Weights of a small GPT-style language model, trained from scratch on English Wikipedia.
Architecture: RMSNorm before each block, learned positions, no biases in attention or MLP, tied embeddings.
Each number is 500 + 40 x the weight over the matrix's rms, rounded and kept within 0 to 999. Layers, rows and columns count from 0. Numbers have three digits each.

# up: layer 13 MLP up, 768x192, rms 0.17, rows 682-767, columns 48-95
# down: layer 13 MLP down (transposed), 768x192, rms 0.187, rows 682-767, columns 48-95
up682:450545476485506506497493506517542558472495485500479480532581482488499544515481514548465533473530481478518582431497528531585515530546527509498528
down682:536493501504497479535475526490520574508480480560557512467458477469519499567424475426486408450466502445474406517564475555488543503469486519485544
up683:472500512583541390516518482532528514448504530442478517509557469548540542461504572618531511494519480515516568554477375477492441436552505499473478
down683:499525514518498493503457499456478519510494541518398427520438506488473493498544450535536497476525528520523569568487530543469451532496467522571413
up684:427528550472484463497524436565513453490434540443444549471493386511501489519574450481496482498457609449484561502537515518508458499510574549565531
down684:513540485611440464521455559503542524506483494482511478515498539494569502475583481521530469490515462578486518465538510397477506473457477446472493
up685:485500490539509490544511510493508470452427471508425538518458483536565449550499479461561484475449433496546453518538452487443512488512513639462525
down685:493516537484536539525552431433471518572475481561524480456459464467564501520549515461466474552478514486443492403486528527489520509522489476447434
up686:517483459525510479454506509577538465486412511458493444528472448494501532515469521489490570532465508450476523497481459491504515584457511531503501
down686:504486508558534519519467484519505460494546524503493471518463502467523499532554467492526547438461443548484487505486570507445501446498456528449440
up687:485495445448460559509502538538461438508501498461513436473551541416476488573525440418499585491442500454530414491525449503439529514507489514521545
down687:582450469496455467539516531555542476508491480538518515517492501489546510437523429559413483530549453496477476422512458539465534538524511529517551
up688:418475500532525528513481436460586470455479466496497449509460527488571388498511515492470532555423527456534522452411536510537504527429478493507506
down688:561495541489547471584503451464490529495521517473497518496508489523481461511551501534482458493453538476524487511541490484481552527534574521513467
up689:518510568527519534498506517488447535485420538507568533453532530547520438539553503479525539497512475513524470531526545475496502532517458548488482
down689:504501535431551442436470474528589567460492467465487479477453491535472498538522496487428552534440480537501497469466544486524560437554536462557507
up690:494471481485461462524484535451534522449458447530503455490512503444486505460474485481467507533424504511536483467536532476573500490448450490541508
down690:507506484496512541436490485510496547528487481492494520572506469554526506503484502514506537606493541479484547453574549492550499541538563518484512
up691:511561531498408468492431465498537463370463460514518526505449555455480496509535465461517576425439490494564498564544470456529477500512503494482478
down691:503560481511523544488559482458476505451536496475545565577460382589413554562543456497513547387523503525541514508514476451527563439519496501530543
up692:510515526513454447501455516552468572482493439531514480511504520524463558530511463503501489522554422451497519487571550499544436537463562472507529
down692:524502497493582509510494505460465484478490515541434495475418501481520499557486461549473480490466477463481466452485521506536469459452507466537518
up693:579452467461497441531509527541518578528581518533433467486539564514510506472524510528496465511454596528441543512438527455500471582421427497566532
down693:475511527531486464527598497528499566510557446449537493567514504480521481516489559474540473499501516500518555458581485540442554398562502571451518
up694:469417527543549482518544501447581512501524482429476485479507497493495510451553498447496488514505562512557499504403484458536464513459506540536540
down694:463466542528499525512485464492528530482505460489523535459497513513455446418510463535514515473469531399531574444475510472396505456458452465490492
up695:508505457501523450521549500431564510487511550465437514435496522484468493473561518464498515532492526453483472493476462484578500510554456539517446
down695:442508510491551464494469500479501525474544515502482530507480499512471525441485555555533524463474552479530503455489554524476578508488437526497429
up696:480462513490507515544492512394522481433485485543462508409536528533545457513506495468503484487517487478469545478464524392538443414421502449526482
down696:551510496520542476475538477507450508499468535529553518477539456480569419462538458495614583454524585518520448472565587490511502492499519534452503
up697:454495474555527462521502605553498564453470478454467461538478554489452527495515486481541489433422528492452543487508384473522539564488510456464443
down697:532498473520497482541487492546513515518497495557532454519517498495509518532485478525533489488444532462509462531512492545530533534459567533469521
up698:497518573516470486471387507526463497535428538422450381529492461534518444570555507498432481427584483479582450521539510539536516554512518505496460
down698:497483477500507502476457503536552491495497550549552490556453557536491460481432480411495520510516501526450519479521478461567489514483494476483483
up699:509539451496443485536435579478525469550420560501557542570522553486443543544449490576519495526519484535538433540513416522456501501488411490448496
down699:518551583471480486466491405519552448524579509506536460464526503551451496524536461559464500524557500461449485498472543554480520544423486431542477
up700:521534467457451517570546465562361579485419466494462522464558419502507557481473505538552532479426460491471496485534526456473503534457526434472575
down700:554477497509418562477414586442477587522524501487519403458487511456453496537501484499516487445542469544447496494502578548456542543542534452504510
up701:471552512477517422475494473480506465487517481515444491503447444508557472517479494522477542421439518525425477483516519490514519517532526519450520
down701:472505495503470477458482503480559467527482465482507494503499475540497492524487551480479469591568470485587486467485473484492538453427476478487473
up702:443514479491501516574516539506491457487477527490522498458469525510496425455491451466491462486546535476482512545526541536562535549497486465527471
down702:558510542435469467504524519523470530425418535525522526448483489479474481460404487542548517463549496489493496531449604520500430539497366490486472
up703:446500540442574526491490455450443487478490477496507488444481490472452560488527535508633475471496475502515459586505530470462467515506469499487472
down703:486502502501469522489536520587562477428525548509415482440507499475493503522549439493513511500492481514514565463444556496521523448578499469547590
up704:517494473531556523419493510455425543444497483537517540466553506491564503506588480441530504506475449476503475503507490491504481508512510506492485
down704:506461547433512509499491539540473425556706466525467458547453451568456474598447475489524516473535480483538487467512546411498557480465589508488511
up705:483569517468471482491495435529503523485480516496457490515523510548505507488597417458497543465475493438479507446488501536460457529549524485466548
down705:494569504542467473468398585457524538515505496493472490491526563510506463510571497523509509541469526464507560501554488547556451461466452551462515
up706:513526495425431497568502501537484469503431433423483481476462473420494548564522493513573517481517504402534444461529515545502433492501444522575498
down706:430476480500575429521481424522531533566555513519459514543506415552479494448404497484528493484439520547551553529546421468519548494517557481458452
up707:525525497525510537472516533523437534513477537440581467492513469488516535573532565465522554511564523460569524589549527539566519508448451531478521
down707:467530527477484459503431500539562553542487548412551478519520503471496438539526559531486493517456493419408560530399500495474535471468505475552465
up708:474564518544532481515507496476489459454525467549504487467466431442500549499567449474507449475605467469510496528622492484484450451507487519476605
down708:467488473519502536530485492520579468505432474496516488541468503505568471462507432573541515472528512522502573553471523529510475537452513498551503
up709:522482520483467489507534553529509518509447489446528491490513480496526486423482493503531444484456507508461461530548451389513468479522431486511420
down709:452486508482500504451471490524465554522564532482493488495491506466490490585520574529497463570425471500526504565504538509541484595530451538453528
up710:542522493462545518523430515557540498478559496481544492489477414518459468492475597399520514512522448526547530593442475566481466484503538538522519
down710:465503452448451515411549546510445496492485464514411554539520512486574562446484436494456425527476530537482490483557562444476481470504416447466545
up711:489572507396462542484471494531542414542478479486475491486474523424515513486463507530468502483456519414441519469551566520456459517455552575443509
down711:469462592527399489467480473501522511523481519426457450486548478498525485538544491565510522468429509519486439482512547541505494429499450473483537
up712:513463466536458524476477469483470441439533498550412494445519509508418543514578529486374545495555456516477550613508459473517523522539561443445484
down712:501540516483466486461525575426548473453473532531503536488538446512478487507512506440528484499489509546462441429516549537486535525505546482556513
up713:527458416503454423441502512410547449420531493466488470517561496539527500457507492471501534484454521535471494615492490452493510524478443514431398
down713:472506490565457564520506492507426445515486512547450503428498529537425494498478494558518528469518486510545563455514508479515458584443493502492386
up714:541501513580509501532458506477534571566489540549570489519549530496498457456530473499472549497481526474545496488458450560484471505645482478566431
down714:528490430468476542482510495495518520525411442483595541485404498501502461460474492539505457566473501507501480425475520471471527504548485474420529
up715:470485493526509510541506480434505531515491491536468569462458481482432528506590454569463458457519490543539512515519527514556528482521588455546411
down715:487536540528437478498570499533495501612496530500538493454519476543549517506512514506468533472487504508531550538505396553531513448519487576462531
up716:542499543514415470615544541508510406491536533499436484557515457463484501570500503509482537506514442498481502526507566465532487535462482484530465
down716:507531449436516493525521518501559563553542535542524518459455476558526462584467570489472475506519411501530506547468438509506460529511538518495525
up717:567505436522441534509555512520465421508489543476532536496500523459551485436480511461443518540467447478527482487524489545482439487474559420537450
down717:467571499509531460531516414455480491478499476502558525511453510501472485507497587488526563494492456550496540520502481522489512553470511536529551
up718:510578501528512515533411455470450480564501506542519498504509482498473518574517572490503498472489443568592533507512505515495474475406505477451413
down718:420492510505519501506474521482488528485507517466455531517525499491486532488490430532486482554467513493435512534493505480488525495560474492478532
up719:465591544485417520436494514536393533431517507502538511475482516550596493492440499506523455493530479500513496545570557466534477459461542455538511
down719:488395455566580465497493475513467539534456520542543538499534516573494452440443508486444539515482529542477540437510445484466571483543540405496493
up720:463483489389507494526499497458518481501493547512546484575499409525400554547475520498482522509572464588499530520493551572514484457493610498471556
down720:526452542536468494540531526495516534497476490496476561503466582540577400441546459405530509507485537488618448492487462494584522483482475503477543
up721:477407516488504460518430534514524463519497504433498470577585521550497520461487525480471538516566532550479503488500510480539460459532510555412470
down721:464618453538555470463476426514441478463548466409581513484460431434505506492522508442430527497447607521567527507493569434461418488517471516452437
up722:534419502534480499505463506575558515487550533494499473482503525554456472525420510478429436496467400490463485529519445472502503485559447496474540
down722:507468519489513510523448479560470492554474488540503558591544532463452495460506508533517557512513505463494553472546492478390534484511446466505439
up723:508541489459480481488512492466428550542474472427550583533425523467460459527477617475502521516469570518503524444519488482503515511488448522415519
down723:432448486519576537535504499469508437509508557517513487525532528455477607434476474569432461513438541466505439519510450495507507473464464527584482
up724:525519544520486489446535511548446496489442458583550463484492499544451516500511507539514482536522495510479513565504493432508467512449496530523500
down724:483400487521473485545464502507500434549488524433502452406503498465488466538560434523506539492472497547443516489507453506475516443476477486451520
up725:465511569585415443484549499502557502509478504526553495553594457508542505467491536521503549475511582458494495453527531490516491592532478444508494
down725:537537468542447467501486439511533508535539492477470425539477488534553505454460509481458502434409526532444487482540475535482454440589549523503451
up726:477486478492481483546497470499558506522413486421431561540527447505532513549477532530501538506452462529539554418560484463481511522498572452526489
down726:549489508471456499512475533532458469535543518633528492493515484520489508506491503448457513558471502483454523500483552528504553449460495565470456
up727:452554509459496486577478524471475507474521487512465593501521520481525511540530512493515533458432497501475543557561556569463595513564470453473542
down727:497530506454517467545570409467505476423487513489486507551516577515455424537457533456456555503489555488504535451497551479503557518486556551522526
up728:504571482482513479563527571457573555565507478545487478474543518536510547508517546466509556440471466494536504469451471456507537492580481550531466
down728:584497484504509443475535524563531494498460529453508429512497564489542526495458522453510488453539451551507493475568545507493446563474447486525494
up729:516543509525511448487521553486576510457561461497474514550510530486483522504452478531563523458486522438442512473517507518504442472559454451424450
down729:478502519444594596468435532505553512487481455515485479519506466549415539490445521463464485525474472474480583518427523442419476491498535485461602
up730:523525497532505482498482492511459375440489513503514504534492447502482497553519475544553540433451547577460523484468514485533463501503480504499538
down730:478512413518447484543476547460552495527503518507529497483491452538554470456519513452535459503443508346540540461536501506415494459524537514479526
up731:546571434529515525511508504527507527520537486433566406512531518480493463396573477498518565483476537490532564499488570525510541436553489528411481
down731:478501445572456513487485468479523526424457438522460498519545526498493573503544540518444467582545490542452578481443455538494562457462588554499528
up732:459503501546475483420465433492548484453549491517457495461519515515507531533512506475427503487502428481530486452408497590477603531549488517512476
down732:520493547490524484533508457544548502470546430424497502440559524494444510502502510441556555586495482460483568494473529466492444455489499501539463
up733:488454444520542471457582515440493450535562498488526536494500535478521501501495535529566553535385495464486531540466516424514506458514476549486513
down733:607467593552552523544470564450482570464492516542532497470489542554445575458529499487565436478469498490530477460528470472486551425475445479427508
up734:514490513501563525520515487546428486536557498489513531471534419514486419502457490454451516486514629458461555584561422517580517487513554529428500
down734:495507546527486483462438520515471513580475551488541612498470487466486465512530551532473518517585514415502504474527477527438475540513498529540518
up735:508604524426476442461490490485466496481475515442539526527476477521468521474562507541448541544503525522439437475465484467556448572509567451447444
down735:489487496442505518532502457443500543511484545536511504487420457446515492535493497536446521467457489435523460496500479484466475525458511557534475
up736:509519432449476497591526444477535483448494493499553516500477553539447477512486500545475471380470514404495444477529450522454464479499539589476459
down736:458560543535528541530512563514535470484517474488469462522578608542510516499457508490481593534425396519557453509577525517551526482543518501465418
up737:469581466499450470439570468542485471472506504409417523554493480437448569506537451404495486531495422447521504515474462534513410524482520485492477
down737:551540518501526613496532555531472494448537458459499537549567417543401496450547440538451503554554537522571507482458555482523513423512466518512513
up738:460491486474409555527507533430471444467451503548490507520578457491613561503406432485539511564502451543480565477516522507533454579515576504500481
down738:482485482522490451477522497547497506470444506576557544515559547489505515487502487575524455547565538556499406482436502546531478497472543528403463
up739:523447551449487551495518519487587471504492525482524535486518513416528522547606481482528560512440540528483541459512496464525453472485464504539525
down739:518461465468560517428463534514518513473557517489442540462493452512528515465447515498460455408503486481534548479522508470519572578515432572439511
up740:481524497553509524556508519529414554481568468519471486569452489534491538528490471483497458481566559425476429490528512532523464476539499557476497
down740:522533461420471489552459475553483473610442536452500503484498487531570504541508440564515543444525495596495531484460515507492514522564526535502491
up741:490530480462576460444483479466484485526535532456473546497542470576502432527470508529537544496562515464465415421510511503521477503513469523516521
down741:481482537486515569531481480477540589473581493465504474457527469461467508532474458499509496482514523546511513541501485491404481494536514557468473
up742:449481523493469474451465471521515485508575576538526483561490481500515456523412506547544444507515481469598528492501535500489541510440482477535578
down742:479457529558489525512465537475495464465514524472484475429558428518531554497558533445594473517551449501441448507452580419493440548445554510419452
up743:545507482533470503478474493632542476477512536502424467479539533512505584496381429465531515498526504433500494502492454493491546480570515557535541
down743:501466498466457474483601422504525451520502506500527513475491585548487462556434522547576480400537472555533502401511463551588464499567507474517494
up744:465476467480472541491495476472390440496488440500430517473478484462516506558490510501416492480486497477502516544471482515516479494502494552536496
down744:494511503534497509514460479405479499595456528510421434529530506506533497518516472484483516568507546459513514509545548427512503484577529543498509
up745:482560539461547489525465488517567497538498545496512531406524525488463521560513502508481479553545481467528498515557487473553472506518494467455475
down745:447620543518508542521448516497517498575487558600495523467523503525438510496530490394504515444442521513471525514502538495443497536488530557502519
up746:553453480504444532591483498479444482423502555539460532508510478499488430507468548522569527456556467480444513475535484535552506548512512456533539
down746:492486456534509486454486460497483426494530508522545496547517466491433478454566458479482474535478539497477482499437517508550512552554524510546490
up747:558434537477422496467514488498507462430462458525443478507503513526494493463485523423547545515561505460517462567460473551535473518566530465524530
down747:432444517486489521488492487490536505528519570501512519467514540465482496633463505478538492517560458467508478510491502505558525525569498478463448
up748:500510588457434513507577429474483457448479459520438414435438482484515474467508469473505536522525525530427430490567537520483463474503442538543510
down748:476506468502464500507513470615431519489544479523514503499516508537541461603424504458494497459510480576456577568538470511491483522479486484528481
up749:504481530496537520492474522500465557462456584486498465548508477535494507559480409477512502439517446521453531491544477503452471456523509518518511
down749:569535452476535514459530493533460416611432425512492518464513483510474450555417533511444495509552490515402504505497493510478520446477535521490565
up750:430469464506468498537482541600550504519461527487503510466463542485482449474449541496553503454494468549496560422479402498468510511500525448533437
down750:517494528495502549569485491517462510512436470559519513500514546547528529497518436470510552499497482451462465494465533475528509489571468455470505
up751:560484473445494490487561520520571541558459484457515574520541550469413532417521522530541516550475528515465522504524481467502467468541456477504514
down751:523520447482473511505513485554399461516558500490478430506517546511482417437497529463472535485547493482496513575513528460484473571446461548473524
up752:465419475528449417486536468502482453524440506572544454438432563480490531534375553474469560409471469506584555491499518437504495445476465526479532
down752:471538439508474474507495505445551498413503531435544559520414457541454532477483401490511437461564449530538561447460462581486463502564519492523445
up753:486533539441454497514446512488425505491521472468473516559496541485491540476498544446481467503530533515520545472502459608478504494467526512558397
down753:506477473514556472487547426469489472539564463520543563420545535536464478544509480536504458551470469509472515496446575381527467544449466447515521
up754:485512478527520459500527447540510525477604467508499526485513421488528510468599536499499503491524497533547513509542535494548507482461425491474474
down754:429520519517468498447608471488524493485488500487527466545525545500501475527513445531533582530570484513486438603521464515495483507519591470519560
up755:432512488534492443464512407565544468513494425571463525523442538473552472405464510473510569514510461452501529535494454413508404518503447503357440
down755:516574494451504490549524588476479533493497561556479547524502503543555566541448493492493475521508461505472468540468576453565542496491550511512513
up756:598456580528496477522491475505472510516486506472402535546479478493576497548532554454484432430493460495510587456517479498451491502507460494465500
down756:387475471507485464447471476513555515474533514515462459540515491434496473467510478524446608479498525424546508530566482530573436510488514522501412
up757:472534519491520532540474507473494488482511514542520472522467588487522547558480501443528483490512414450522510495488437497532520518559552527562524
down757:474460589517520482505531442467494489504590473512453501502503556472503411446439476495530460507465539526471517570543563535491521471472490486490459
up758:510466511500467508515549534544520465525511514539512501487542477514457472535470460496496448599440484483458473468481519512494554489466489580491512
down758:463470482466482411496492500527472516490498546482375479573526547439425483501493498529580544558442513495481519539488481552523511468518445457496518
up759:436496555506490560464529474464481521527480515413544478493540516510555511540505449476522588532480471504532476448471490419585480492591444552473460
down759:480427523568534436622504543500506464474478520538488449528506549553520537469505527451580483454452610516526566530448558552490560526485518547516426
up760:520463544511440554490461472433520483483485520469487543494543538632564466534438531528460526486495485567559551576516479506412533436514435582481482
down760:442512529434474480512521482449552496547535520529554475494446464488503538544506558549492423448547478457414453500480492444510483533491463426532544
up761:483507528489517463534479554499503473519484551457503469528465493492472494497466496427580518547505430520524466421524472598568457552552589533494500
down761:410545497579529506469563560559458513518436464486566601540519475503530528511530448566524489529485561513467505537472537494480489492434518494481500
up762:398451527565537580502513521459543476465461548554494467435437490501508487576448437542461517496568510421485495473478437539533502482524540472472480
down762:579492504531428548486447499449482506513495432452584469472473422475446552548505560530470476556509518489543468466482447490457534572497468576529463
up763:445481470492486564474460594578506499504498532467546519489475489513483481498505473510512459491477506453516432482411452491569477465525493414490476
down763:478538446524503489454499504560452511553562443498481571523534554487522469482563513470557524503522487486390497539495472520445517544446479398505486
up764:482512517507447433506512513599544568527443537515534517497437532577517423457482501472490494427466510492532486468485540481569526464503477460533568
down764:512525462495537513543553528469503429512516499503531472496502462536496541572429495438491555485497482493476522517485490495547486517511476510505572
up765:520426474500529544476480508509513571490486420488554482564513443543493486570559552526467526492495503479577493534568514469516513468505506487490542
down765:437526496471496520473549408495550457580538508482489469470438438487532507460577534487528523445557485494555463466553431547509484478484503515477539
up766:469496519499495557541444507513502510491480479448540480525467427443439424558489502475480487495521435406531476610473471523471566468540488523511470
down766:540456354472534466538545508499599446546566510484461413536483447477521547440541476610556473515449454433474451527515519553491460472500519497471481
up767:516530482513524481412469531441525520543537452470491514490469516507521526536517525481534483512475478431438493541458509469480510495483400473518526
down767:559479505507492534467503521551538520510463504552492524454506488497482528520422502525521535488522538560535486478467506508510466477561530494499451